Each number is 200 + 20 x the weight over its row's rms, rounded and kept within 0 to 999. Layers, rows and columns count from 0. The size before them is the row's rms in percent of the matrix's.

# layer 6 MLP up, 320x64, rms 0.236, rows 269-305, columns 0-63
091,177,215,197,217,151,185,191,256,176,207,233,208,192,179,216,194,179,207,235,206,196,214,206,198,209,160,196,193,195,170,212,238,213,215,199,196,186,195,205,157,204,219,184,178,200,208,176,172,167,186,219,216,195,177,228,201,177,203,196,218,219,194,210,211
108,221,203,205,180,185,180,207,193,180,208,223,224,193,185,176,208,195,177,223,173,195,193,167,203,193,205,211,165,197,181,193,208,208,236,204,188,220,214,193,221,208,193,173,214,172,152,192,190,187,219,157,230,189,210,200,217,199,249,165,184,188,183,184,238
086,226,221,234,218,198,174,206,191,207,181,220,228,241,187,197,160,225,206,187,187,193,196,201,197,208,209,159,186,204,199,193,194,200,211,189,197,194,202,168,222,234,204,160,197,227,208,194,205,206,196,200,240,211,180,176,166,203,223,191,210,157,155,196,206
118,189,208,207,205,207,166,217,192,229,205,196,202,222,126,190,206,185,201,209,160,231,216,184,208,204,222,194,206,201,203,184,208,224,185,226,242,214,233,191,190,213,214,196,192,229,164,203,197,190,184,205,191,237,205,216,170,176,211,203,221,199,224,206,181
102,171,207,202,195,216,225,176,280,199,202,165,228,216,241,188,203,178,185,179,217,188,218,215,202,212,203,183,234,216,175,192,180,189,183,220,183,223,192,215,184,176,200,217,214,206,220,216,210,200,191,224,183,224,194,227,210,185,201,193,211,184,189,215,213
096,204,236,177,211,227,169,205,186,214,208,192,195,194,190,202,225,184,204,211,225,180,209,172,214,186,201,177,247,254,198,195,177,203,191,197,230,203,198,207,168,210,164,202,239,186,162,187,193,180,199,179,207,208,184,185,225,207,220,225,227,181,200,176,208
081,237,222,220,194,230,219,189,183,190,179,187,194,228,217,218,189,210,219,184,205,187,224,196,201,194,201,201,186,171,195,206,239,227,190,234,200,228,178,250,185,160,190,235,210,174,213,193,226,203,226,204,178,212,185,202,221,198,217,220,195,207,217,201,241
106,199,172,193,203,188,213,188,210,193,188,208,199,207,217,222,213,200,165,198,194,212,176,216,168,208,221,190,204,207,191,198,195,165,196,151,204,172,216,218,182,201,226,243,213,170,215,214,198,219,177,227,212,201,206,260,205,198,226,229,189,229,162,186,209
113,210,202,214,157,189,214,201,183,203,186,228,157,229,191,203,226,203,188,183,199,211,203,203,226,235,185,203,217,214,224,179,165,183,213,232,191,188,216,223,233,181,204,228,224,224,162,214,191,210,184,172,187,230,202,200,153,196,190,217,193,190,204,219,208
103,196,187,204,203,239,230,202,182,201,241,188,169,207,204,222,179,184,206,205,189,170,232,209,196,202,209,163,201,219,184,201,209,148,238,193,201,179,201,220,170,197,174,201,208,191,205,203,199,200,178,196,197,185,199,212,232,213,185,163,187,224,183,250,219
110,210,191,227,192,207,224,218,227,193,207,159,170,175,193,218,167,195,195,191,194,199,197,155,200,240,203,200,206,181,198,192,209,169,207,234,230,176,208,195,197,199,210,183,181,195,196,242,200,179,186,196,195,184,216,225,215,214,169,210,178,194,141,186,208
083,186,160,209,202,173,236,203,226,183,194,192,208,220,203,224,218,226,208,177,196,191,191,229,200,196,206,216,146,195,184,173,229,208,213,173,212,188,176,218,245,221,182,208,226,174,221,186,199,193,206,198,167,195,186,199,196,213,185,196,198,169,180,178,165
077,187,164,218,216,181,182,196,183,226,171,216,172,153,179,196,221,228,204,213,212,213,206,211,227,205,216,222,189,230,183,191,148,190,184,166,191,209,207,187,210,212,197,222,204,179,170,201,226,175,211,174,216,198,186,206,220,232,223,211,199,180,179,184,198
094,202,224,227,174,194,211,232,197,189,216,197,211,195,206,162,182,185,171,167,197,163,205,201,192,203,181,182,228,182,212,235,179,209,210,209,227,212,221,153,181,194,166,184,164,203,193,224,210,199,212,178,218,218,175,186,188,227,208,212,211,200,203,166,225
102,201,215,196,194,224,204,204,201,195,197,153,226,179,220,231,240,210,232,174,203,218,196,198,197,179,202,208,204,193,180,201,167,203,181,199,180,180,218,231,231,203,166,197,185,177,227,198,221,237,169,177,189,180,206,189,196,218,153,215,188,192,166,208,203
094,172,163,199,217,211,234,196,174,204,190,211,229,231,206,201,196,257,179,176,195,200,198,209,203,210,204,206,209,261,199,210,215,171,215,182,204,206,188,186,210,183,218,212,174,231,175,175,187,179,195,226,237,190,177,203,191,205,193,207,168,208,185,192,197
078,198,222,172,180,205,217,208,205,214,179,221,230,190,205,212,193,195,154,230,203,187,200,183,192,178,211,171,225,219,233,221,179,212,215,230,217,221,207,196,172,190,231,200,198,207,247,194,203,200,201,227,177,225,200,184,217,213,196,188,176,190,221,160,160
103,201,215,190,221,200,171,161,201,180,203,176,189,190,187,167,221,231,210,224,200,240,209,189,233,174,197,194,223,169,179,194,188,216,203,202,209,192,189,221,220,173,239,177,144,218,210,231,173,206,213,202,181,205,201,194,172,201,203,227,205,202,182,188,204
090,210,184,208,223,189,195,155,222,231,203,215,215,194,217,167,225,233,193,204,201,188,214,213,205,219,187,209,202,187,216,162,212,175,204,196,199,184,185,173,215,212,197,199,164,228,181,219,223,161,198,214,223,177,191,157,184,241,166,212,198,177,201,211,189
093,195,225,242,201,184,188,196,184,181,195,202,204,215,184,203,210,201,193,160,228,235,197,177,197,185,224,182,170,235,195,156,200,224,210,179,220,166,193,225,235,161,231,195,180,230,209,221,179,214,212,195,193,223,169,194,197,221,192,199,199,200,196,203,217
107,194,196,182,231,216,207,233,216,202,199,220,154,206,172,197,190,199,195,190,217,173,149,190,177,192,196,225,215,176,217,190,205,221,205,182,183,176,196,206,182,209,186,222,199,193,192,214,217,176,161,186,218,205,231,190,171,199,233,195,173,243,187,214,223
108,194,188,195,229,171,199,160,192,183,206,202,167,198,207,209,196,208,203,235,179,155,205,219,190,210,206,196,215,151,181,180,208,203,199,210,215,186,190,235,221,196,211,200,186,186,193,203,186,226,190,190,257,170,205,173,160,195,211,202,183,223,216,215,174
113,215,180,210,184,213,200,208,250,193,196,240,190,210,214,222,226,170,220,148,195,210,201,219,219,201,181,197,200,193,217,254,181,203,241,241,229,200,234,206,175,214,213,189,197,204,182,175,216,220,199,195,206,185,195,201,205,207,204,211,172,195,212,204,186
098,193,216,212,187,191,220,213,209,182,207,182,198,197,172,219,215,133,160,183,197,187,193,215,198,163,177,202,205,199,180,209,205,183,221,179,197,225,195,217,201,218,194,219,165,207,216,201,222,226,196,188,215,192,194,157,160,186,212,192,209,189,180,162,232
099,223,209,198,238,166,178,210,185,160,199,212,207,233,189,174,185,230,201,225,180,219,199,234,192,194,226,170,198,192,210,198,227,188,224,182,214,181,173,219,180,175,190,223,166,214,215,193,214,189,213,193,208,179,168,228,238,184,210,175,191,199,200,219,194
099,173,204,207,204,234,217,203,222,237,198,212,228,180,189,202,223,207,192,206,235,232,239,222,189,234,230,221,154,170,194,205,182,196,196,183,222,195,216,207,205,190,201,190,199,200,204,205,195,193,226,177,176,172,175,190,209,216,186,172,194,175,220,230,169
079,170,182,211,180,206,206,172,171,238,192,204,182,165,182,184,250,190,160,197,210,217,204,174,185,214,192,207,201,191,198,191,179,186,193,217,196,191,211,218,203,210,205,198,210,164,199,173,218,205,201,220,185,182,200,157,243,169,242,198,217,191,181,204,207
097,183,161,241,164,221,216,207,191,174,208,183,194,201,203,200,199,213,185,163,206,208,195,183,173,204,170,170,203,216,160,192,183,192,164,167,203,217,196,218,224,203,196,184,193,216,232,203,197,206,217,191,179,176,170,204,187,214,225,209,192,199,156,234,187
093,237,199,175,207,183,231,201,172,214,219,178,190,200,211,174,190,215,200,214,196,187,221,190,254,133,222,199,217,214,210,185,217,204,197,217,201,178,190,187,182,227,190,183,220,208,191,218,178,211,208,205,209,205,252,193,214,188,221,211,213,170,186,214,207
105,176,228,191,162,231,194,209,180,174,231,224,201,187,228,180,202,231,174,215,199,208,204,209,211,240,205,163,209,245,239,185,194,232,200,200,196,202,177,214,211,224,228,211,238,209,214,192,214,181,218,203,199,175,192,215,217,200,204,205,221,219,195,226,191
091,196,230,196,195,152,192,198,205,205,221,181,190,190,214,192,217,201,222,255,204,209,177,195,191,184,203,210,183,186,197,215,189,176,174,234,208,158,162,177,208,217,183,191,192,218,159,204,171,203,209,205,149,192,224,195,203,205,213,187,192,222,203,211,167
118,201,199,210,213,216,193,206,174,189,181,209,207,184,186,207,227,215,185,213,209,179,179,194,185,214,206,186,211,215,195,191,214,208,158,231,207,234,178,179,181,228,214,220,206,164,242,258,208,223,225,232,219,194,183,194,193,226,187,231,191,210,207,160,204
100,239,195,193,213,204,183,217,205,205,212,213,180,193,223,195,208,207,187,182,232,197,206,199,193,211,153,204,221,213,201,189,173,144,204,252,204,232,216,167,193,209,176,197,197,197,246,156,204,192,181,196,179,169,208,222,194,184,188,208,208,188,192,202,197
067,220,216,181,175,186,208,174,197,194,162,194,177,184,207,227,229,186,229,236,197,188,240,200,203,197,185,188,168,204,227,194,218,190,228,186,220,201,227,176,176,219,211,181,156,211,148,205,214,220,216,203,213,209,222,187,211,192,175,208,204,213,185,206,177
108,231,197,215,187,199,153,217,168,197,219,172,203,177,195,192,199,198,172,197,175,206,228,203,215,197,188,203,187,181,193,220,170,201,208,196,177,159,217,192,223,173,191,199,208,206,234,180,199,200,171,169,199,221,189,180,237,192,201,204,265,213,200,216,196
076,214,175,157,224,181,187,217,189,224,190,175,189,183,200,172,249,191,227,224,239,240,208,179,234,167,186,216,185,168,205,205,218,199,191,214,195,207,207,205,219,210,216,212,226,203,221,187,208,197,185,220,209,224,216,218,203,195,178,189,216,221,180,226,213
066,191,219,193,209,189,168,234,184,208,194,225,219,192,205,187,222,184,211,183,146,212,249,193,236,189,235,228,190,216,222,203,219,196,194,225,184,226,210,197,209,209,197,187,171,231,193,193,248,192,204,205,194,206,202,172,217,206,220,192,185,221,201,185,168
# layer 6 MLP down (transposed), 320x64, rms 0.134, rows 269-304, columns 0-63
092,232,184,180,171,199,182,195,198,220,200,210,230,205,229,230,179,221,195,194,164,181,208,221,202,220,184,191,197,186,194,235,203,207,209,172,149,222,213,166,179,195,179,207,184,166,209,173,192,189,188,186,202,207,203,194,176,183,207,195,184,250,193,236,186
107,182,211,199,211,205,195,191,229,181,202,208,193,187,176,201,231,185,200,230,201,219,190,155,218,184,214,202,131,203,195,233,220,192,192,238,195,213,221,220,239,217,197,223,184,195,197,178,210,206,218,220,209,181,200,204,204,205,248,166,202,212,186,182,194
092,197,209,233,199,191,209,212,185,166,188,183,206,165,171,231,212,205,177,235,227,197,172,230,197,190,184,224,174,206,209,216,221,229,193,206,207,193,221,198,191,181,196,183,181,213,166,207,183,209,196,213,184,231,214,234,197,214,179,174,241,204,213,238,228
104,238,224,193,220,184,213,187,216,208,209,211,201,200,217,215,191,196,180,187,206,203,195,190,222,203,170,211,234,217,222,217,191,215,206,175,228,213,205,170,187,172,172,176,190,231,170,194,187,182,249,182,208,188,199,151,223,210,168,221,209,184,180,197,166
105,189,217,172,178,179,208,184,219,193,198,172,205,214,183,230,218,193,217,169,189,197,221,212,223,173,193,184,218,234,191,177,232,214,175,196,226,198,246,209,202,191,237,226,189,192,174,193,170,210,157,163,179,212,182,199,192,184,171,219,201,199,212,205,203
096,221,182,243,191,179,217,195,195,206,174,172,194,207,205,190,183,187,230,215,176,215,192,205,211,178,227,221,168,176,188,214,193,179,184,162,209,203,223,199,229,192,183,242,190,185,203,172,204,175,203,218,175,209,236,181,229,178,172,211,168,206,221,211,210
083,236,194,232,182,209,210,223,218,215,175,202,172,212,174,207,216,231,204,206,196,199,237,208,181,158,200,215,193,202,218,193,212,184,171,206,177,180,207,191,202,190,175,209,193,189,211,147,164,227,177,199,222,232,192,212,227,231,169,189,187,208,181,200,202
113,183,201,213,195,192,213,215,236,199,214,260,192,202,210,189,185,186,199,200,230,200,220,201,199,143,204,221,156,222,191,202,203,192,199,225,188,198,177,190,196,177,192,151,167,205,217,198,213,181,212,168,204,192,194,227,184,198,170,188,220,182,183,200,173
123,214,220,194,202,196,206,206,188,196,220,206,174,190,190,181,200,217,203,194,209,198,200,208,217,184,205,221,167,211,243,168,203,196,214,178,235,193,213,179,202,192,207,189,231,223,244,182,178,234,175,190,166,224,222,211,178,168,220,146,227,178,196,208,190
102,207,208,194,173,193,204,194,179,198,189,207,197,171,189,185,214,195,191,192,206,186,192,205,238,170,230,225,194,224,188,163,217,219,226,174,202,231,204,205,152,187,211,140,227,186,218,194,192,234,182,173,205,210,192,165,218,214,193,194,197,197,187,168,187
098,162,212,230,183,183,209,213,167,217,203,189,179,208,185,205,204,199,189,211,199,240,157,190,199,177,203,198,220,187,213,176,178,179,156,189,193,185,208,222,157,177,157,166,188,225,167,218,187,203,206,190,220,195,174,207,203,206,194,190,186,216,198,229,202
089,189,209,194,214,205,202,223,206,220,204,173,168,191,183,197,210,188,236,209,215,193,186,186,203,170,234,212,188,169,234,201,218,203,227,216,194,199,211,185,167,136,211,187,209,207,198,238,193,169,220,189,179,186,174,187,233,180,204,188,177,166,193,212,204
083,189,162,168,187,174,185,200,195,211,194,201,220,197,129,191,201,194,232,196,195,196,187,201,188,160,195,172,142,185,186,213,178,218,187,192,216,204,179,218,201,181,190,224,199,220,197,185,208,194,221,192,206,191,233,218,188,184,189,194,216,225,185,218,223
095,195,166,190,209,220,185,205,161,157,192,173,203,217,213,219,230,230,232,217,225,206,212,185,204,185,186,204,229,209,200,158,191,192,198,178,180,216,219,187,208,178,183,190,232,192,220,232,199,207,225,205,182,227,188,203,244,209,207,219,206,201,229,224,181
102,205,192,186,167,207,205,205,232,190,217,244,213,199,199,211,225,211,214,196,195,179,214,199,171,182,201,213,239,192,175,163,202,187,206,178,173,179,181,211,190,193,197,217,229,186,218,195,209,200,157,185,167,235,186,170,173,222,206,218,214,162,172,186,201
104,212,218,178,208,208,209,181,185,224,223,182,195,178,233,162,192,212,193,215,199,171,234,172,185,190,198,194,222,166,199,188,208,176,194,218,161,184,214,203,235,205,191,201,212,212,178,245,219,195,241,184,180,196,209,180,180,219,192,166,185,198,208,170,221
094,188,185,215,201,187,225,184,224,184,213,194,192,184,230,220,177,194,203,159,192,206,198,178,227,221,195,218,236,180,190,164,186,194,196,191,208,161,205,230,250,200,212,200,221,210,172,178,195,192,201,226,231,193,188,195,158,183,207,190,197,237,199,228,216
100,178,176,190,188,211,191,217,209,203,219,213,208,207,192,222,168,179,199,211,199,205,187,232,181,217,156,163,238,201,201,214,187,205,158,196,240,200,222,190,213,196,160,208,209,180,181,182,179,187,207,235,168,196,180,186,195,203,238,210,168,220,217,190,193
097,197,200,216,203,204,214,202,205,187,199,208,200,186,209,186,196,184,221,218,189,232,235,188,252,187,187,173,186,228,197,237,228,198,225,244,179,228,219,218,169,180,208,209,188,185,218,222,207,189,188,253,195,200,204,212,209,233,209,205,197,161,196,175,206
099,198,156,178,209,217,166,192,188,190,188,205,210,199,200,198,195,208,185,206,174,200,226,196,196,188,220,175,159,174,213,222,193,203,182,185,205,194,189,188,163,214,218,169,222,172,231,234,209,215,212,245,183,236,165,220,199,201,236,227,198,216,191,201,206
109,203,165,191,190,195,182,202,170,212,168,192,223,209,184,223,190,209,198,166,203,201,228,165,225,180,188,180,173,197,189,210,216,208,193,241,203,215,203,218,204,183,209,257,179,202,205,182,205,225,222,213,234,176,165,190,190,223,244,196,209,200,196,181,199
105,224,243,205,160,195,179,156,160,191,205,192,219,194,217,205,210,169,224,256,189,204,210,193,215,197,219,175,201,212,214,207,189,185,182,226,199,207,191,212,204,208,214,218,187,205,190,197,204,220,238,219,182,219,187,150,176,202,217,191,200,190,183,199,175
102,189,175,208,232,196,186,184,195,198,179,194,259,203,222,202,209,217,178,205,193,191,213,191,213,176,175,188,230,203,222,189,212,179,222,204,195,231,172,198,221,219,210,200,221,219,182,176,197,193,155,216,169,232,171,232,207,197,214,237,226,184,198,219,204
096,175,194,192,175,203,173,184,175,174,221,182,200,203,210,184,217,194,214,223,232,189,225,184,213,223,224,167,199,190,216,201,225,204,214,219,167,193,191,198,200,183,190,210,213,197,218,221,194,189,155,194,176,204,154,211,189,192,179,230,203,155,238,167,199
092,208,202,208,219,159,177,164,192,171,216,167,212,226,206,185,194,215,213,207,172,226,174,226,195,181,200,165,219,207,200,236,179,193,199,202,202,192,174,200,214,201,241,197,196,186,179,170,170,180,200,207,220,182,199,205,182,208,212,173,187,239,176,195,236
111,199,222,201,179,182,179,193,230,175,197,187,224,230,175,184,159,195,148,217,191,189,210,185,199,207,189,175,191,222,188,199,180,213,195,191,188,202,264,198,196,209,185,192,188,227,192,231,177,189,157,212,223,197,183,189,193,201,184,214,160,210,208,190,206
082,168,194,195,202,200,206,219,167,195,221,231,187,200,181,199,207,188,187,171,183,187,170,194,200,195,222,184,213,235,197,215,209,208,181,170,194,201,190,211,214,216,201,184,190,219,129,207,216,199,206,239,200,201,208,166,184,168,193,211,148,176,209,187,196
098,193,181,170,197,192,191,190,195,214,196,184,211,212,181,172,209,196,203,205,207,199,204,214,198,188,209,224,137,198,210,198,203,183,184,207,203,187,189,184,169,173,188,172,210,184,177,239,203,184,204,166,185,184,224,170,278,221,205,190,203,195,209,191,222
086,186,195,230,201,219,198,214,196,171,202,185,200,230,224,212,185,174,204,175,216,171,185,168,175,233,194,189,209,208,231,221,205,237,227,220,174,217,195,202,189,185,190,211,224,198,229,187,195,184,204,169,154,209,181,224,198,204,230,181,201,235,217,172,214
098,210,176,217,210,224,223,197,184,192,192,203,199,208,205,181,200,183,203,203,211,208,195,181,187,202,202,206,245,183,193,233,185,137,226,198,215,190,202,204,186,196,185,148,203,156,186,237,213,195,158,213,201,205,195,224,238,185,189,188,182,189,213,229,196
084,213,183,181,215,170,184,165,220,189,185,222,219,185,207,219,204,215,204,206,199,213,202,155,155,210,215,210,199,226,227,198,232,179,221,176,205,212,186,205,198,198,208,189,206,221,194,203,200,165,184,201,188,218,212,204,207,141,159,220,195,194,160,219,182
104,219,204,204,161,186,204,181,254,182,189,200,194,195,183,201,166,221,185,189,179,190,221,161,218,188,210,246,256,175,225,221,200,205,217,188,203,209,195,216,209,194,183,201,206,191,177,184,191,192,187,187,193,156,221,208,214,211,219,173,206,174,194,188,202
093,174,232,187,184,207,183,201,163,196,195,184,175,195,198,216,220,191,188,206,145,225,203,202,229,179,215,191,181,203,177,175,206,216,204,156,224,182,198,208,219,208,186,244,209,204,182,189,177,198,206,218,201,192,207,191,236,193,225,212,197,210,210,249,231
066,227,187,230,175,182,215,178,218,194,204,211,190,223,194,207,192,219,187,166,218,201,222,228,190,200,206,222,186,194,188,196,219,219,192,179,216,174,179,213,237,162,198,181,275,194,211,177,221,210,201,191,198,199,201,227,182,189,220,187,224,204,235,211,193
108,153,227,195,201,191,208,169,221,184,205,204,162,175,199,193,155,198,187,213,193,183,199,201,195,204,184,205,196,239,175,189,244,187,211,198,184,191,188,188,168,225,172,223,204,176,220,209,231,214,179,176,190,217,187,212,192,212,197,230,218,221,238,195,187
087,183,217,167,204,179,218,222,185,218,173,171,209,210,178,135,214,210,198,182,191,195,178,196,226,169,186,191,222,231,197,181,211,210,153,187,170,203,208,178,202,219,197,204,208,214,232,195,203,195,204,177,192,214,237,215,225,196,198,183,211,201,164,202,192
# layer 6 MLP gate, 320x64, rms 0.246, rows 270-305, columns 0-63
101,204,197,188,195,207,196,214,190,210,218,190,216,219,136,178,180,205,169,195,189,198,136,189,208,177,200,224,235,227,215,181,216,184,203,220,216,186,224,194,231,189,193,224,205,195,221,224,224,163,206,219,206,185,186,164,214,193,190,184,198,207,196,212,208
096,216,219,244,225,186,192,205,206,177,180,164,225,166,210,197,194,209,186,178,203,191,200,195,215,220,231,186,174,204,173,186,166,191,197,227,216,201,178,195,166,203,211,205,207,165,165,219,220,190,171,188,156,217,176,163,204,200,220,186,212,193,206,212,202
122,174,164,211,199,215,228,236,217,198,212,196,199,212,193,195,223,232,194,237,197,197,211,175,184,196,209,194,201,172,188,182,185,164,224,189,196,186,172,252,196,181,183,234,232,183,218,188,200,194,218,239,174,189,198,213,159,186,204,181,203,207,200,212,219
103,183,234,205,194,181,182,189,182,171,193,197,150,177,210,218,197,185,230,201,193,219,185,208,174,204,191,179,210,200,232,199,230,191,178,200,212,163,174,176,196,184,175,180,188,177,219,173,191,207,196,227,215,217,197,192,192,222,184,236,188,244,198,212,238
097,200,168,210,172,171,228,206,195,185,194,187,197,213,216,186,195,222,235,199,183,197,197,187,230,185,172,208,181,178,177,202,236,182,182,190,192,220,217,224,246,157,187,171,184,200,238,185,198,232,209,217,208,180,218,203,196,203,171,209,166,210,212,179,186
081,210,217,198,197,215,199,190,199,187,255,209,166,195,229,224,193,185,187,218,250,202,223,225,199,240,174,203,207,199,197,208,185,188,183,156,210,200,207,203,227,206,183,154,227,209,188,170,205,208,211,204,207,173,173,213,200,191,215,195,191,169,191,208,171
118,194,202,245,180,203,207,199,211,187,197,190,212,195,182,210,203,200,237,219,173,186,206,190,222,189,211,205,165,219,166,176,215,194,209,198,213,173,160,184,193,168,204,199,171,200,182,152,187,194,197,186,198,182,182,159,189,174,182,201,216,244,186,228,177
121,221,187,184,191,200,211,213,177,209,204,227,185,177,198,211,200,210,206,203,191,205,213,189,211,190,196,192,167,182,205,139,207,190,240,182,208,189,194,204,218,159,223,210,207,172,219,173,203,216,196,213,169,225,189,176,145,192,208,227,240,224,190,191,185
098,190,198,230,178,173,195,201,193,204,213,201,174,194,153,190,212,199,208,215,182,238,217,195,179,203,221,201,211,180,197,195,189,266,170,174,177,178,180,198,191,260,155,198,204,190,190,193,223,208,196,193,206,208,205,229,195,205,201,193,210,217,208,190,218
096,186,189,192,221,209,189,197,206,199,185,179,237,220,206,232,233,192,249,155,209,201,202,169,196,176,184,194,221,199,174,193,193,210,188,221,201,173,247,174,197,241,210,201,184,220,189,209,198,210,216,228,218,211,166,187,162,217,208,191,183,194,199,218,193
098,218,222,237,196,178,171,187,215,201,196,221,190,197,207,183,180,208,157,207,202,220,203,218,170,232,171,204,211,214,210,234,209,179,201,215,193,212,218,239,194,231,191,202,219,163,158,191,209,154,172,190,192,229,225,194,207,211,209,191,221,219,188,195,204
082,191,200,203,199,180,207,203,210,216,185,166,201,199,235,208,261,232,176,213,196,207,203,208,193,201,266,227,219,218,190,212,194,187,209,178,226,179,205,206,222,192,212,192,202,209,201,207,254,210,168,224,206,201,186,188,212,208,202,195,186,190,244,197,207
095,209,184,184,212,180,236,219,188,221,194,183,193,197,194,197,213,206,147,202,211,206,170,180,160,175,151,220,186,187,203,225,213,197,204,167,172,211,194,179,189,210,169,190,168,199,210,217,231,195,189,212,199,153,206,174,174,217,197,220,213,195,198,208,185
105,173,191,201,227,184,228,223,173,211,180,185,207,231,165,212,218,199,200,182,207,192,214,216,209,181,177,196,204,167,199,191,205,186,199,199,241,234,219,195,233,183,212,228,187,176,198,169,203,215,201,160,194,196,180,190,168,211,210,253,188,221,179,182,207
102,200,181,200,206,176,187,199,178,210,213,183,183,178,206,185,214,199,186,224,191,200,201,201,202,191,180,190,180,196,177,187,191,194,229,243,169,206,227,202,217,232,176,216,212,206,216,164,239,193,168,206,162,242,216,175,156,219,195,171,196,192,208,167,213
084,220,214,204,182,187,195,234,168,212,201,215,199,234,221,151,175,197,169,168,205,183,207,233,197,227,202,196,218,238,204,219,205,216,219,194,178,219,234,191,192,209,175,195,210,186,205,213,215,197,172,172,178,193,181,208,233,169,171,217,191,204,176,207,211
090,201,212,185,154,233,143,187,191,226,185,213,193,189,223,193,177,217,194,177,210,244,199,219,184,196,205,191,237,187,192,216,152,188,195,223,205,195,188,198,195,184,203,184,185,188,223,225,184,202,236,210,194,210,170,218,204,200,177,206,223,201,168,211,188
105,203,201,176,216,236,219,193,209,182,196,168,187,205,172,178,194,192,215,232,206,161,233,184,223,230,150,195,224,186,171,181,228,176,174,167,209,204,210,209,224,201,219,189,204,189,220,178,212,198,224,201,201,195,204,207,211,171,218,194,195,200,185,228,235
093,201,224,225,205,179,214,185,212,165,231,198,181,224,200,220,184,182,238,158,200,231,179,216,218,217,219,232,182,176,187,180,228,202,207,201,188,189,170,228,214,234,211,196,230,158,206,191,203,205,196,216,180,179,225,201,205,211,174,205,225,183,221,201,198
115,250,196,225,215,242,200,217,231,215,179,172,207,217,208,218,214,195,219,192,162,194,217,191,190,189,202,196,158,188,208,169,178,183,204,184,210,190,213,206,208,212,223,191,215,165,209,211,185,206,246,197,230,176,188,194,192,221,233,192,211,206,236,215,189
101,197,188,179,201,197,177,192,169,207,193,190,189,205,241,179,179,159,194,209,206,167,198,203,221,199,199,194,235,167,250,206,198,186,202,210,205,195,214,187,193,189,196,198,204,193,158,248,178,212,232,156,221,202,162,198,178,194,206,202,173,189,192,218,211
108,192,189,188,151,185,190,187,211,197,206,191,208,218,201,195,182,197,189,210,203,224,193,225,195,218,173,205,180,157,213,216,177,218,217,239,193,207,182,221,211,206,162,143,183,195,199,242,184,170,210,212,203,167,192,181,182,179,203,209,207,196,170,217,225
100,196,154,185,179,210,205,196,168,190,214,199,209,207,189,184,212,213,214,190,222,153,176,213,184,196,173,171,183,180,186,218,220,213,184,195,193,202,221,180,217,209,233,193,214,201,212,187,211,166,219,205,168,224,140,165,206,183,205,208,189,180,225,182,205
094,164,210,215,206,226,182,168,206,252,193,182,180,203,209,203,235,214,200,191,205,168,175,204,200,161,147,197,202,206,186,184,213,179,178,214,183,198,233,187,205,186,180,179,201,193,209,218,225,183,214,200,192,182,216,207,186,198,211,242,212,177,207,234,210
102,209,170,213,224,195,192,167,194,204,210,185,180,210,204,187,191,185,241,214,217,192,198,210,227,204,180,203,239,224,164,205,249,195,226,169,210,221,172,187,196,179,203,198,213,177,239,206,180,189,212,217,210,174,216,208,222,180,190,196,206,204,196,151,175
087,253,216,194,209,168,212,188,195,241,204,194,205,250,181,230,158,211,203,209,221,171,206,169,200,158,193,225,171,200,190,210,220,198,190,206,201,215,190,200,201,211,191,190,211,199,202,179,208,201,194,210,198,197,174,210,164,192,203,219,174,166,224,227,211
105,194,212,233,165,205,190,211,231,227,200,210,214,178,206,228,191,247,191,199,191,187,199,215,219,206,221,145,226,158,202,195,184,194,215,230,206,176,210,216,188,212,189,197,175,207,206,210,175,228,184,200,169,213,206,200,177,201,231,233,208,178,177,207,214
086,190,179,213,238,188,193,204,208,179,227,191,198,196,187,196,205,209,209,214,229,236,189,162,218,187,152,213,138,180,176,167,208,179,203,187,217,216,221,212,188,181,210,225,179,178,197,206,191,205,201,203,201,211,177,174,197,216,156,174,185,211,194,193,206
098,201,177,188,225,216,212,191,233,183,165,199,212,201,206,224,237,219,212,239,208,200,234,236,206,194,211,222,191,161,205,219,190,201,211,194,246,156,208,187,204,185,187,226,228,181,213,186,210,209,187,197,194,212,177,164,167,183,214,201,217,199,209,202,181
094,171,205,218,216,201,203,220,181,198,213,161,189,208,186,197,204,198,191,177,201,174,180,191,238,179,203,204,243,191,187,173,221,185,182,183,191,183,205,188,170,209,191,228,211,208,252,194,204,212,185,182,193,144,192,205,205,193,198,149,188,186,168,204,204
109,204,196,212,206,197,193,176,208,205,228,171,171,196,179,190,184,195,207,197,146,234,248,195,185,197,199,179,170,209,169,199,207,201,253,215,192,166,194,245,225,188,173,220,212,204,217,198,184,196,202,191,176,223,190,175,188,179,188,212,207,181,213,205,192
094,215,203,209,202,198,218,207,211,181,188,198,207,205,204,176,206,199,208,197,228,216,184,167,196,208,193,197,187,162,224,208,171,201,195,182,177,216,187,214,196,215,171,230,206,195,253,160,230,236,205,192,167,178,165,217,209,168,168,195,206,241,189,180,192
069,210,199,196,207,214,229,187,198,173,234,196,221,211,198,222,218,178,217,207,237,169,163,168,172,224,217,186,194,218,188,178,164,218,187,169,206,234,192,205,181,191,209,182,191,205,215,209,203,184,197,172,156,229,210,201,174,201,195,198,210,218,237,212,174
106,171,174,173,195,188,177,203,171,240,193,192,206,185,184,198,203,227,202,212,221,204,206,184,209,197,205,193,192,178,198,232,170,194,193,199,191,204,188,186,237,221,225,219,203,221,161,173,214,192,193,208,178,185,189,174,183,165,213,136,179,168,197,216,195
084,187,218,225,190,198,175,198,174,172,203,225,207,205,178,190,160,213,200,197,164,154,211,203,197,207,191,188,206,222,204,180,209,196,213,185,190,210,207,168,195,191,183,216,164,209,157,180,189,195,216,182,192,194,171,153,210,161,206,202,161,214,225,188,181
074,209,205,186,218,174,220,218,187,188,204,218,216,170,184,164,218,189,206,183,221,219,219,189,234,169,213,241,231,214,194,202,217,199,197,195,186,243,222,198,205,217,203,177,168,225,192,201,258,190,221,220,183,197,195,174,206,214,184,195,184,208,173,200,177